{
  "vocab_size": 512,
  "positions": "rope",
  "attn_scale": 0.177,
  "beta2": 0.95,
  "weight_decay": 0.057,
  "decay_fraction": 0.578,
  "dataset": "wikipedia_en"
}
Each number is 128 + 32 x the weight over its row's rms, rounded and kept within 0 to 255. Layers, rows and columns count from 0. The size above them is the row's rms in percent of the matrix's.

# layer 4 MLP down (transposed), 192x96, rms 0.232, rows 43-66, columns 0-95
size [107  99  92 103 102 102 100 101  99 108  96  94 101 107  98  98 100  99  94  95 102  94 100  93]
[[158 150 154 187 113 162 138 135 174 123 135 149 105 145 136 126  87 180 121 110 140 170 106 140 153 133 186 115 140  96 106 176 125 109  90 119 168 167  79 105 109 147 171  69 159 138 132 129 190 118 117 139 122  78 126 115 172 142 122 122 154 122  23 165 184 139 191 116 134 180 163 131 113 142  75 109 122 180 164 105  90 159 129 181 140 117 111 123 155  86 177 101  80 144 117 161]
 [132 130 144 140 159 143 150 184 131  95 177 144 100 102 164 132  80 136 134 109 151 121 179 104  99 143 117  99 116 102 171 138 168 114 113  87 126 123 141  81 150 142 154 178 101 155 113 114 104 119 155  69 174 103 159 112 150  71 128 149  94 137 144 114 172 174 122 143 145 141 111 168  56 195 163 105 113  28 172  88 137  83 150 136 133 137 167 124 142  97  85 137 195 159 174  82]
 [160  90  99 107 145  96 100 103  89 194 153 147  85 149 126 107 109 121  68 136 173 138  86  97 149 118 147 172  86 126 120 110 166 194 146  87 120  56 102 123 203 127 105 119 117 154 104 119 112 180 166 121 102  90 180 157 125 186 115 132 197 178 126 134 126 158 152 121 142 126  82 126 109 121 179 152  96 122 126 170  97 103 149  82 172 152 148 133 127  88  81 115  82 155 163 149]
 [180 108 161 150 147 164 128 163 196 189  75 123 152 125 175  58 151  97 151 137 102 135 114  87 165 112 133 132 121 175 162 165 157 152  30 158 159 180 145 100 132  95 155 146 144 105  85 147  97 145 181 197 125  96  85 175 138  89 116 118 141  79 151 139  95 124 149 132  82 137 101 127  84 125 114 113 134 111 121 114 140 120 117 150 130 113 129 143  67 137 144  78 187 122  93 139]
 [161 129  96 122 118 108 156 109 129  57 128 178 155 174 164 179 119 130 113 127  82 123 104  85 127  75 149 106 166 122  95 145 173 141 120 173 160 113 167 124 101 109 117 140 117 188 115 143  77  91 150 128 199 145 134 116 182 150 134 105 142 108 129 134 164 154 117 123  57  61 127 128 136 155 149 102 166 136  87 140  86  89 117 129 102  78 126  57  99 201 181 125 140 110 189 115]
 [128  85 111  83  42 112  95 121 160 149 112  86 108 128 185 109 111  96 109 167 111 101 117 115 142 121  55 180 105 146 117 109 106  35 184 117 166  78 156  96 156 127 128 156 109 130  91 141 158 122 134 207  89 110 104 106 103 104 137 151 105 138 151  95 126 138 163  72 135 130 142  78 138 134 162 150 122 149  83 146 106 171 176 172  72  97 125 141 161 130 143 144 141  72 126 136]
 [ 79 145  98 167 126 144 130 113 150 110  45 145 163  83 115 151 126 181 181  87 120 131 170 117 155 133 156 102 148 176 116 168 132 108 123 113 124 109 116 134 161 102 192 159 125 112 135 148 171 168 148 152 131 197 131  93 141 134 155 186  96  17 172 118 175 120 121 150 127 107 118 155 111  81 119 109 137 153 105 190  95 103 173 133 154 129 120 144  52 140 106 121 128  86 106 148]
 [115  94  84 182 131 115 120 118 132 125 107 131 184 108 121  58 121 113 118 119 105 156 205 140 113 161 147 110 139 165  95 136 100 146 157 110 155 123 100 183 118 134 111 136  86 191 139  87  97 184 126 143 105  96  52 122 175  95 142 179 160 130 131 151 114  84  42 146  80 172  94 116  78 117  47  66 121 148 139  95 136 119 114 100 110  95 149 122 125 131 146 120  93 141 151 106]
 [ 85 133 125 112 160 152 146  82  97 123 141 157 183  96 154 124 125 140 129 105  99 116 145  91 158 143 112 108 160  60 141 151 155  75 162 115  38 144 204  16 160 134 105 155 179  90 183 160 142 158  79 151 126 130  96 151 118 119 163  87 163 142 147 117 127 161 140 189 118 135  87 103 113  97 100 114  97 107  97  95 135 102 137 138 125 121  85 156 158 124 178 153 138 133 102 131]
 [ 86  72  61 157  98 139 135 113 110 126  76 111 122 151 160 143 121 139 134 107 123  88 169  52  91  98 157  71 158  91 176 161 158  91 126 132 173 134  84 119  83  79 108 111 104 107 130 195 147 108  92 144 112 168  93 197 129 179 131 132 126 154 131 147 194 125 143 110 128 107 104 113  92  84 131 129 153 160 122  96 122  87 146 171  80 119 179 173 106 126 190 129 104 123 156 110]
 [168 113 126 129 110 182 116 152 153 113  54 158 120 146 156 185 177 130 187 170 105 133 133 152  78 182 109 165 137 144 179 158 151 114 129 205 140 152 132 157 108 134 138 138 154 123 122 117 120 102 173 155  66 112 133 111 122 104  74 147  74 107  85  97 150 130  70 140 129 136 147 124  96 122  37 145 146 134 132 112  86 113 163  59 153  87  68 130 139 138 120  88 165 116 155 158]
 [177  89 122 101 128 115 131 154  88 169 145 136  83 125 130 156 128 106  86 121 186 133 127 102  87 125  77 131 106 114 194  88 143 127 116 113 115 169 176 186  79 175  89 162 106 187 124 101 170  72 133 113 134 154 101 136 139 190 172 173 190 180  88  86 164 124 115  88 183 154 130 164 134 116  87  68 126 143 184 143 146 127 155 171 116 157 156 134  96 109 119 134 119 114 119 101]
 [156 116 156  94 115 140 100 174  76 116 116 165  88 132 109 157 156 150 120 118  77 158 165 170 139 183 149 133 113 196 175 160 113  81 121 125 178 117 190  84 132  88 149  94 120  83 149  82 142 178 130 170 117 152 178 129 120 190 102 135 168 135 136 125 143 144  68 121 109  71 104 114 156 132  82 151  96 168 157 101 191 110  64 135 151 142 142 101 163 125 127 184 137  86 119 136]
 [162 120 127 133 127  88 128 189 106 128 124 150  81 109 100 113 105 125  94 144  86  62 181 105 157 166 125 114 117 165 130 159 125 144 131 105 106 143 158 131 100  87 144 152 202 107 133 124 194 168 190 145  56 180 158 120 112 169 137 161 154 209 148 132 152  96 138 132  97 129 148 150 172  79 146 145 133 132 114 123 131 104  73 166 168 208 129  81 133 119 168 169 164 141 142 152]
 [ 98 130 148 128 137 129 114 135 123 142 108 169  92  87  92  93 161 139 102 102  77 155 113 158 113  70  71  70 124  54 195 190 168  96 131  69  93 107 157 182 125 124 125 128 117 120 151 168 197 156 136 162  64 126 146 140 106 146  70 142 142  90 162 150 123  98 162 124 171 126 103 164 136  85 165 115  78 102 159 117 121 127 149 166 117  81 146  91 140 152 173 155 141 159 100 143]
 [117 149  79 132 175 124 109  91 130 124 109 100 135  67 187  98 118 135 108 134 144 143  87  98 130 107  90 142 112 140 138 157 159 150  56 120  87  92 130 128 133  93 143 114  81  69 134 115 164 147 139 126  98 128 166 168 119 124 113 170 162 110 158 148 155 122  87 145 179 169 119  96 129 129  95 139 147  32  64 121  41 145  86 124  78 150 124  90 127 145 198 184 115 154 119 152]
 [ 76  78 115 148  68 130 148 159 171 176 134 146 110 187 156 172  91 110 160 147 122 145  96  70 162  97 128 127 137 152 124 118  65 136 135 105 114 110 103 136  99  90 136  81 102 164 179  90 103 129  88 103 119  79 188  91 142 111 172 134 135  84 150 190 115 173 127  39 167 117 114 135 199 136 140 120  97  77 122 176 154 139 150 103 124 152 150 135 142 138 121 118 165 150 133 172]
 [135 134 140 112 167 120  67  73 168 158 117 127  97 148  77 122 137 141 149 177 108 155 130 155 141 162  93  94  46 169 144 144 119  91 161 142 106 135 124 156 161 122 101 106 188  76 115 130  64 157 102 147 138 206 179 146 120 157 126 122 118 124 126 105 155 182 158 149  54 131 124  78  87 146 179 127 167 180 129 138 107 132  76 153 148 118 170 101 154 109 143 176 166 107 157 104]
 [ 68 120 100 151 136  99 166  85 109 148 188 117 147 119  92 107 137 139 134 193 147 129 108 142 111 211 158  94  91 166 152 115 107 156 138 122  93 146  88 145 107 135 154  96 113 118 130 142 109 180 170 110 158  71 106 171 125 119 111  80 126 190 155 135  80 138 149  55 176 116 118  58  61 124 143 135 160 132  75 114 129 145 148  77 153 111 144  79 138 151 142 118  91 182 147  99]
 [ 79  90 146 126 148 183  82  90 120 124  49 139 114  83 152  95 149 105 125 146  96 109 118 116 127 143  80 147 171 120  90 136 182 133 149 166 145 165 100  69 125  85 158 134 177  73  87 125 197 148  86 107 130 148 129 111 101  97  81 140  54 153  73 107 100 119 164 107 128 135 106 151 103 110 110 147 138 105 115  99 114 162  92 163 124 134  90  89 157  72  83 114 182 148 116 168]
 [100 216 163 110 117 184  99 109 174 164 123 152 134 125  49 142 108 114  95 123 123 164 117 175 119 161 159 135 133 144 124 133 178 144  94 163 139 116 148 151 155 221 181  72 167  78  74 101 140 134 155 109 118 114 157  87 145  85  86 119 120 138 138 139 171 135 188  88 121  65  93 101 115  68 101 153 124 127 128 111 143  89 150 118 128 156 127 102 144 148 135 118 115 103  86 172]
 [139 105 134 113 123 114 140 124  97 119 115 187 120 151 123 166 123 183  78 178 114 118 124  99  59  88 117  95 160 201 171 107 110  84  72 131 144 112 133 153  97 114 119  61  94  60  99  77 133 165  79 119 121 141 118  66  79  88 173  99 141 104 122  92  82 114 133 171 151  94 140 146 103  86 158 130 107 108 117 127 141 117 121 147  90 169 144 161  84 133 139 139 186 125 135 198]
 [ 91 108 117 153 153 143 152 169 149  93  81 175 145 124 141 118  71 146  98  78 169 130  48 151 127 155 141  98 164 225 198 102 157  71 116 126 105 175 134 152  88 121 108  87 172 100 143  80 130 130 119 103 156 149 141 144 116 101 124 131 108  94  95  89 138 134 147 168 127 120 145 195 136 149 143 121 141 100 130 165 141 164 202 137 118 146 116 134  98 155 177 125 118 208 128 150]
 [151 113 181  85 122 169 116 132  85 117 135 175 113 174 124 134  85  98 123 106 107 135 127  76 113 126  82 120 129 154 133 162 108  94 131  94 144 159 138 157 151 159  51 105  85 155 121  63 129 127 147 149 142  48 138 113 125  84 159 147 160  91 138 110 162 108  98 154  81 189 151 148 114 118 170 134  96  90 126 161  64 159 194 119 111 223 141 117 162  83 154 106 141 132 158 129]]
# layer 4 MLP gate, 192x96, rms 0.26, rows 44-67, columns 0-95
size [ 99  91  97 108  99  97 105 103 115  97  99 103 112  90  98 102  93  98  96  99  94 102 100  94]
[[168 128 135 120 148 104 180 185 163 138 215 136 124  97 141 107 168 155 110 177 148  90 127 129  94 195 129 164  71 124 134  76 185 129 111  64  73 122 127 107 152 151 104 165 113 111 152  88 104 150 159 135 155 170 182 117 120 155 102 134  42 139 143 163  89 125 137  91 125 111 154 153 125 139  79  97  60 141  97 162 154 147 109 132 120 118 143  88 149 142 101 129  78 165 142 141]
 [122 142 144 180 126 111 219  95  76 121 138 190 119 175 133  43  85 189 113 153 151 176 147 115 144 132  96 154 134 135 159  56 142 160 124  89 166 123 203 145  90 103 103  94 155 133 105 118 176 137 111 131 117 127 111 114 108 180 171 102 113 152 146 178 142 119 176 127 151 151  86 169 114 138 109 102 148 123 120  81 179  96 115  98 156 133 160 112 130 113 152 124 120 160  73 153]
 [ 39 142 152 204 166  86 119 112 163 103 138 110 163  45  96 153  97 101 109 146 129  91  54 135 151  94 120  95 138 186 121 122 142 159  90  89  98 121  87 134  87  83 125 113 149 150  87 121  62 129 103 143  68 120 160  97 130 118 103 131 178 111 108 120 106 117 140 115 115 107 135  75 140 179 159 101  98 151 150 186  98 137 194 119 154 129 102  93 127 118 148 149 107 157 137 132]
 [146  87 113 137 174 136 131 157  88  94 108 123 128  98 148 104 143 135 127 138 158 139 133 131 160 120 142  61 139 152 113 104 129  77 159 154 155 105 123 162 117 150 195  62 189  99  73 124 100 155 160  98 120 101 104 118 165 104 140 160  63 136 214 142  82 114  61  84 172 164 154 142 101 125 114 102  72 120 155 145 157 104 136 173 147 200 149 131 120 107 127 173  79 140  98 164]
 [123 100 144  96 111 142 123 109 150  95 178 127 130  98 137 124 166  97 101 124 105  81 129 144 115  92  66 127 111 139 109 178 140 103 106  68 152 136 121 139 112 149  92 136 100  96 114 101 128 112  86 109 126 172 102 146 160  68 139 127  68 207 108 110 157 127 178 118 137 180  71 135 107 156 116 105 165  94 176  61  65 113 147 165 126 194  95 138  62 150 183 107 133  75 163 130]
 [151 151 147 168  59 149  78 166 145 127 154 168 104 146 126 163 124  56 109 179 104 100 170 188 114 128 114 118 194 120 158 163 122 133  86 128 123 146 147  92 143 109 125 103  99 113 137  97 200  91 118 156 118 128 180 190 139 118 122 113 139 100 171 131 128  86 161 175 121 143 156 157  82 105 114  79 214 115  89 118  90 135 135 156 159 159  69 120 154 116 114 159 147 101  80 152]
 [143 108  56 156 189  88 105 184 114 148 139 136 132 167 112  87  58 127 103 107 112 169  94 154 143  98 109 149 105 141 163 178 168 160 125 174 118 141 134 124 116 162 190 140  65 118 158  94 125 178 121 214  64 130 125 145 129 117 158 117  97 119 101 153 117 153 147 113 142  83 141 128  84 186 145 176 110 142 113 133 166 142 153  82 101 133 159  98 122 167 109  94 123 120 129 204]
 [176 103 161 135 114 155 137 107 132 110 121 134 144 100 134  93 112 148 174 188 106  91 124 126 112 144 197 128 129 137  81 176 184 103 141  84 199 127 165 118 124  97 117 116 117 146 119 111 121 111 108 163 120 100 113 108 122 139 120 139 106  61 105 188 188 182 170  75 186 118 114 114  61 114 115  85  86  97 160 160 126 140 161  78 126 148 121 196 184 151 110 142 127 108  62 137]
 [152  79 165 146 137 114 141  90 146  80 140 171 119 106 104  80  67  99 170 136  64 113 101 116 109  95 111 100 117 100 151 138 116 168 134  78 109 107 174 173 166 137 142 120  82  84 133 127 149 125 133 147 181 147 130 173 117  90 226 173 108 111  99  57  96 145 159 141 141 188 133 130 136 129 103 129 143  88 132 125 139 137 150 138 227 119 100 137 145 139 111 131 122 195  94 107]
 [149 142 117 104 110  86 120 104 113 132  79 120 132  61 140  52 124 147 109 115 108 179  99  91 152 130 187 146 112 103 136 100 146 100 152 117 170 118 146 172 172 118  77 139  90 124 102 105 135 119 216 168 156 117 142 146 121 106  77 120 158 146 147 204  90 141  65 139 150 125  94 127  76 177 146 145 111 140  60 177 144  84 124  99 154 105 144 122 150 157  87 164 143  86  78 113]
 [ 84 126 109 120 151 123  94 157 118  67 127 143 182 110 117 145 131 124 140 131 108 118 131 148 156  72 195  98 103 151 136 136 107 150 136 134 108 137 212 136  66 127 172 161  96 120 160 111 138 145  80 164 139 122  82 158 122  54 126 172 129 182 129  93 150 126 118  63 123 135 118 129 174 169  78 144  72 122  99 105 152 189 116 138 136 138 209 118 142 211 130 150 128 101 121  89]
 [123  35 148 129 126  86  51 154  46 123 119 123 159 157 103 112 127  77 163  96  74 117  94 131 131  80 106 123 166 125 177 114 128  98 106 155 114 138 182 157 112 112 133 175  79 102 158 145 147  92 147  89 173 156 131 142 135 127 162 136  97 149 139 139 172  61 157 124 130 168  96 145 127 185 156 161 114 142 156  96 179 151 172 129  94 137 158  64 121 170 148 132 105 135 111 157]
 [142  93  80 112 195 138 169 128 192  88 149 120 103  73 198 100 189 117 109 136 103  77 161 170 131 128 209 140 142 125  75 138 147 161  90 130 137 105 114 112 163 125 112  93  97 117 112 116 142 135 179 106 148 141  87 145 208 110 140 157 119  75 105 142 173 122 141 153 122 153  94 160  83 154 161  98 105 120 121 109 115 148 138 121  92 144 178 106 182 154 107 144 199 154 143 131]
 [ 74 168 145  91  86  98 146  77 129 118 147 170 148 124 127 138 121 107 142 137 135 113  26 116 157 102 178  50  78 135 120 169 123 200  95  74 109 127 170 133 120 138 135  83 161 112 151 113 105 103  88 100 159 147 123 184  72 148 124 153 133 185 143  91 104 167 176 126  66 109 107 114 112 126  81 147 159 149 115 169 106 130 146  60 129 117 162 156 130 112 141 151  95 130 119 108]
 [120 178 121  90 139  91 121 122 126  80 124 124  88 174  94 134 140 106  58  91 123 156 114 132 143 110 139 129 168 104 133  89  99 131 120  81  69 104 107  88 176 141 142 140 126 133 133 108 106 140 173  60  80 108  93 181 126 128  91 176  93 118  96 147 130 130  97 102 184 138 100 197 165 137 154 131  66 131 124 146 144 157  63 168 131 220 128 144  80 152 107  95 127 112 155 178]
 [157 160 118 102 140 118 132 148 135  94 151 113 139 129 122 100 137 144 142 144 120  98 154  80 155 121 108 181 176 181  80 131 119  84 116 116 123 149  77 144 114 147 101 166 112 120 105 113  91 159 140  90  84 170 141 101 115  87 106 171 101 195 158  69 126 187  72  96 182 159  75 120 124  93  85  99 143 166 156 132 128 110 101 139 135  60 189 114 102 212 120 125  92 142  76 172]
 [143 144 113 126 101 122 185 185 107  59 134 106 156 107 184  79 135 158 117 179 112 138  90  26 133 175 122 102  99 197 105 124 121 120 142 144 153 163 146 142 112  57 139 160 167  91 120  98  86 181 120  98  96 126 147 155 117 137 141 116 144 109 166 145 112 144 120 146 147 138  87  86 106 124 138 114 142  79 115 150 123 121  97 170 173 111 169 165 170 147 190 147 110  60 128 101]
 [155 121 157 117 151  84  92 102 155 148 150 144 121 169 228 195 121 115 135 128 143 114  98 174 119 146 136 146 118 143 129 150 154  73 102  78 184 133 118 111 155 163  69 109 109 125 154 189 144 149  88 121 141  98 155 185 125 133 135  55 169 113 111 115 190 152 117 135 121 189  99 104 144  82 118 160 141 119 110 171 165 156 127 119 150 158 119  77 114 142 160 100 205 155 100  97]
 [101 179 203 125  99 144 155 178 126 122 175 131 141  95 164 150 156 139  73 124  84 140 115 145 100 109  93  69 129  93 149 100 133  71 157 127 128 136 119 176 179 150 189 109 123 135  94 126 121 187 116 185 104 181 138 143 131 184 123  99 162  63  93 185 163 154 113 120  95  94 117 109 208 150 129 119 121 125 122 199 133 157 118 127 140 141 114 152  96  98 100 127 135  78 154 153]
 [152 189 116  68 129 146 103 141  90 150 135 200 110 122 107 159 133 134 140 131 143 133 112 136  85 118 117 164 144 129  89 171 162 223 153 151 104 168 116 126  90 137 122 144 159  78  90 150 116 163 152 101 146 152 126 116  88 108 138 135  36 125 185 127 113 172 160 115 116 136  70 128 100  89 143 144 142 113 143 146 104 126 191  90 161 132 124 116  97 181  84 148 181  49 106 149]
 [150 112 154 157  66 102 128 129 193 217 100 142 120 107 117 146 138 127 102  64  96 171 133 150 136 116 141 109 150 112 171  60 158 136 108 123 141 119 146  99 167 179 128 133 125 177 136 113 117 156 138 114 130  72  96 102 174 100 132  77 112 196  75 182 132 130 142  98 117 154 136 143 129  64 180 117 119 149 145 137 210 169 184  96 129 130 104 120 153 143  96 168 124 156 102 165]
 [159 166 142 138 145 155 138 109  94 105 136 136 159 146 231 196  84 116 175 159 166 156 119  91 149 104 137 106 105 106 109 105 170  60 161  87 129 128 145 109 178 154 121  74 162 106 143 103 146 119 153 197 112 136 108 105 136 191 110 188 137 138 120 151 155 100 165 113 128 129 138 201  96 140  83 140 130  90 128 178 151 186 131  69 156 136 109 105 119 137 143 105 166 141 162 157]
 [ 98  90  99 137 176 162  87 122 146 105 121 127 114 151 141  75 126  98  63 101 135 150 109 161 118  94 106 103 144  88 129 101 106 120 142 156  59 176  81 153 121  68 103  89 127 123 144 177 129  86 128  93 118 192  58 160 136 124 158 108 146 125 142 122 135 145  65  69 141 102 119 130 124 150  80  78 143 107 108  84  74 109 103 122 185 144 161 129  93 147 115  41 131  87 151 117]
 [162  80 145 122 128 164 152 143  82 152 110 113 119 190  97 162 106 127 129 167 109  89 108 116 126 114 156 121 113 116 121 144 132 133 134 111 159 138 127  92 119  87 152 114  61 161 135 191 127 122  48 123 165 161  65 184 137 189 136 159 121  86  34  90  67 184 120  89 140  99 152  61 150 127 115 142  85 176 131 135 128 132 161 121 114  87 124 134 116 104 100  83 145 169 109 101]]
# layer 4 MLP up, 192x96, rms 0.243, rows 44-67, columns 0-95
size [100  95  96  95 100  96  99  99 109  99  94 102 114 103  96 109  97  97 105  97  91  92  97 100]
[[ 89 117 172 170  75  37 120  68 111 118 115 135  90  98 153 109 111 180 139 109 123 131 180 110 116 159 101 112 155  96 130 123 123 145 143 129  64 113  79 120 143 105 177 129 109 145  97 109 106 140 139  93 137 124 151 133  96 114 117 127 146  76 144 114 142 138 118 162 111 126 107 119  79  91 105  90 100  72 202  91 106  47 159 146 185 205  83 115 116  96 141 146  97 165 144 164]
 [112 200 126  85 181 118 102 140  94 124 150 167 139  42 144 149 127 143 175  83 137 137  89 165 149 129 140 111 103 169 149 150 133 151 160 141 116  66 137 119 128 151 180 151  99 120 157 108 105 143 146 119 198 156  61 149  55 158 133 136  89 143 106 109 129 156  95 131  73 109 147 100 127 154 126 140 103 157 152 169 141 157 127 166 105 137 151 138 161 135  96  87 138  37 186  88]
 [151 145 156 122 137 126 156 148 140  94 115 123 108  41 163 128 116 157 129 131 105 128  71 146 155  90 131 117 118  83 159  89  84  87  74 135 131 123 134 113 170 168 140 115 144 133 130  90 122 182 105 114 116  45 109 128 114 172 127  98 124  92 204  79 183 233 179 142 162 144 116 106 128 125 161  48 119  94 106 167 136 155 100 127 122 156 116 117 129 138 133  66 133 120 146 112]
 [159 116  83  83 115 100 100 127  51  94  77 113 135 141 130 118 146 145 166 125 109 107  57 161 141 133 134 141 137 104 143  91 111 111 135 140 128 111 161 108 162  74 136 165 166 153 128 132  66 129 137  97 107  84 151 251 154 130 157 164 103 115 100  66 136 150 119 114 136 130 166 116 124 120  87 131 156  89 171  86 150 122 120  75 100 121 194 147 124  90 135  79  85 117 186 127]
 [191 136 178 107 160  75 158 134 111 162 141 127 165 156 131 149 127  59 140 123 125 122  92 157 104 158 125 137 146 140 112 153  44 120 109 125 164 158 140 144 149  94 110  97 184 203 104 157 148 113 136 137  42 127 213 122 168 105 108 165  94 159 143 117 159 123 141 128 122 122  97 151 122 135 140 107 147 135 116 129 184 183 150  90 109 184 180 119 138 154  83 163 160 175 108 165]
 [161 171 121 116 135 134 125 190 146  89 164 173 116 203 121 158 129 141 156 161 131 173 132 138 120 162 145 120  53 140 154 131 105  94  73  93 145  81 179 145 154 136 145 165  60 155 156 108 153 149  69 175 110 177 139  92  98 149 127  59 106 111 131 102 169  76 106 170 143 106 157 124 142 107 165 151 166  88 153 157 104 193 142 114  89 189 128 135 138 152 111  96 151 107 135 124]
 [134 102 161 161 133 135  84 169 136  99 159 100 140 117 131  92 188 113  97 140 107 119 143 136 144 142 183  94 113 150 140 151 130 123  79 125 135  96 138 125 162 138  73 186 127 103 138 166 152 101 146 155  95 125  51  95 134 146 122 138 108 106  85  89 178 115 156  91  95 147  83 150 156 171 106  73 168 151 137 147 166  63  78  89 161 124 138 100 130 162 120  91 107  54 158  36]
 [131 119 164 162  89  73 160  88 156 110  80 116 151 160 150 153 139 121 105 103 155 151 121 110 128 108 128  91 108 118  61 107 156 141 105 141 139 128 132  74 162 110 122 165 136 134 105  64  74 115 163 137  94 131 155  99 119 140  19 102 162 137  93 142 186 132 137 141 165 136  49 159 108 168 116  59  92 134 192 172 165 173  95 126 125 113 120 157 134 130 169 129 106 106 113  79]
 [118  92 146 162  85 167  74 124 119 165 154 121 143 116 118 128 144  62  80 112 122 166 122 112 104 127 201 125 158 154 122 128  66  88 174 102 115  89 138 154 173 117 146 114 162 184  98 153 175 115 116 175 132 153 124  64 193 161 112  86 158  75 157 115 161  93 159 117  97 101 143 136 168 156 116 141  94 155 131 146 152 102 141 191 106 157 197 140 159 121 107 100 131 152 183  90]
 [ 95  85 159 143  82 131 111  92 154 128 165  79 104 160 134 120 148 154 159 157 154  77 130 106 123 104 145  96 158 193 185 130 112 128 145 120  91 157 144 152 140 175 133 146 131 160 189 107 123  91 157 191 217 116 148  85 119 151  93 206 155 156 137  62 140 116 135 162 142 150 159 147 161 124 120 152  92  52  89 142  96 124  99 105 149 158 124 133 125 129 138 105 135 123  47 147]
 [125 101 126 127  74  30 161 128 169 133 103 122  88 122  92 121 153  87  97  86 163  93 163 111  95 186 153 113 109  98 123 135 130 139 108 124 174 186 121 137 126 116 149 107 149  96 150 175 157  98  64 136  96 145 122  83 159 138 150 122 152 123 133 119 155 173 105 223  79 151 137 191 102 127 137 129 118 174 148 150 143 149  79 149 123  93 108  68 116 130  84  62 144 147 109  99]
 [113 121  74 179  98 183 116 112  84 128 118 115 141 123 145 109 120 100 151  95 114 113 116 133  42 112 115 200 116 130  69  94 111 142  76 191  87  85 127 168 137  63  86  94  92  84 126 126 138 159 102  88 137 103 107 144 136 188 147 126 143 183 126 131  67 147  58 170 102 145 132  94 104 120 133 128 181 113 119 105  66 130 110  94 148 152 160 108 102 105 138 180 114 139 107 135]
 [124 131 109  86 159 124 121 136 140 135  71 114 198 121 137 134 171 157  52 117 188 119 134 101 156  92 111 120  74 118 124 119  95  93 101  33 122 140 133  99 189 145 127 134 112 142 158 127  63  59  79 146 192  83 162 115 104 140 168 143 109 103 119 123 139 129 147 118 189 161 119 133 105  98 122 104 155 140 148 113 132 126 135 126 129 211  87 126  94 144  79 129 123 158 190 116]
 [183 109 119 115 163  93 131 117 131 164 145  70 111 127  64 124  83 151 136  87 123 188 172  54 113 127 129 161 120 183 145 166 140 141 158 172 152  81 114 153 100  92 113 163 113 142 157 172  95 149 114 117 122 161 111 121 147 132 150  94  78  75  99  90  79 140  35 150 154 158 155 121 123 156 174 143  82 155 156 113 114 147 102 139  45 130 116 144 135 163 118 129 188 123 132 110]
 [205 171 122 134 162 152  93 131 115 121 121 169 198 135  99 174 144 152 137  83 108 124 103 124 144  99 113 112 168 150 122 103 138 168 128 129 129 106 111 100 146  67  92 143 125  48 151 178  88  97 116 151 107  96 194 131 155 150  69 114 159 132 144 145 119 123  92 179 133 118 167  55 103  98  31 167  87  85 145  94  98 118 139 125 103 134  83 113 124 117 160 162 137 122 135 156]
 [ 93  92 156  67 165 161  80 101 175 113 143 199 152 128 111 156 154  44 106 101 131 114 122 177 164 160 154 127 118 120 129 135 123 164 141 157 168 183 155 162  99 130 113 110  92 104 154 153 119 137 111 122 102 143  95 136 142 151  68 144 199  92  90 118 118 143 170 108 171 158  89  95 156 159 177 105 146 142 109  99 149 153 137  99 138 160 129 108 123 213  90 170 185  94 139 106]
 [125 131 117 106  83 112 173 159 108  72 139 148 136 151 246  98  73 145  69  94 151 180 119  94 125 157 206 114 106 189 158 104 100 172 145 114 124 135  83 124 153 103 124 151 161 143  91 128 114 121  89 117 118  99 144 114 119 141 145 130 136 128 168 112 125 143 145  51 137 178 182 143 143 129 141 144 181  57 106 114 148 122 157 160 179 139 177 154 151 147 140 117 132  96 112 108]
 [106 111 142 129 130 140 120 130 197 145 169 109 109 130 149 127 134 150 155 135 114 115  88 132 175 123  84 148 118  59 129  87 197  88 123 143 107 127 129 140 163 167 120 113 111 149  65 115 168 135  95 115 138 153 139  93 103 107 116  98 124 163  59 203 167 162 108  78 110 172 149 114 206 104 113  90 118 118 153 173  99 160 110 145  79 127 157 133 148  76 156  87 206 118  80 164]
 [135 125 102 134 123 149 123  86 150 162 148 155 147 134 152 163 154 157 105 148 150 102 119 104 140 113 152 171 107 201 107 138 145 156 106 158  22  81 112 170 107 103  97 143 170  86 116  82  63  92 181 121 144 108 155 134 116 129 107 119 168 131 156 155 162 103  52  98 148 109 115 149 123 110 158 118  63 115 118  90 147 150 112 100 127  62 130 102 154 121 147 182 130 133 225 139]
 [104 130 151 146 107 162 133 129  97 142 101  92  75 175  99  80 161  97 107 114 145 132 115 153 104 111 136  95  78 156 141 138  89 180 114  77 159  69 191 142 140  89 110 169 142  96 154 137 113 126 134 112 156 125  74 148  49 143 201 116 141 164 103 115 116  86  89 187 162 181 147 102 151 128 169 136  94  96  66 152 127 188 108  73 129 147  94 126 105 124 135  89 148 167 150 152]
 [ 86 152 127  77 121  99 126 122 112 110 176 145 107 172 121 120  88 111 136 148 141  70 186 161 136 122  42 158 161 158 115 120 150  73 170 185 135 119  86 163 114 142 101 169 114 152 121  89 143 142 128 117 120 162 128 154 124 193 108 107 168 110 130 108 149 129  87 163 101 140 122 146 130 213  50 107  77 109 117 120 136 123  76 141 109  99 148 169  95 107 156  92 140 115 213 148]
 [170 146 136 178 138  95 104 145 102 131 125 151 145 190 142 144 149 107  93 108 115 154 129 139 205 185 133 120 134 138 130  84 112  83 152 157 132 100 111 128 129 182 183 128 129  83 141 136  83 149 124  70 101 140 163  75 118 125  94 110 149  73  99  89 175 110 113 138 152 101  72  84 141 116  95  99 154  69 126  86 126 121 122 201 135 131 104 137 129 186 191  97 113 168 152 202]
 [112 136 104 136  98  88  93 138 119 117 146 194 126  96 151 153 192 151 148 105 135  95 128 139 111 113  72 158 127 166 124 176 148 140 118  45  82 158 145  84 112 160  91 172 105 124 185 148  66 184  98 133 110  94 160  91 151 190 120 146 131 181  90 135 160 109 109 141 105 147 169  83 167 128 186 134  80 147 103  90 156 134 117  92  98 174 132 164 102  89 120 153  87 136 154  93]
 [131 180 160 168 144 126  71  85 138 141  81  76 130 103 122 179 158 131 103 146 154 121 156 140 188 107 130 145 117 179 128 136 114 107 163 138 186 138  77 170 162 186 178 149 108  72 115 149  98 158 122  69 122 134 114 153 154 111 154 107 152 165 122 162 155 113 156 154 139 114 164 172 168 162  90 136 143 121 109  92 132 135 146 153  83 130 149 173 159  31 120  60 157 129 133 174]]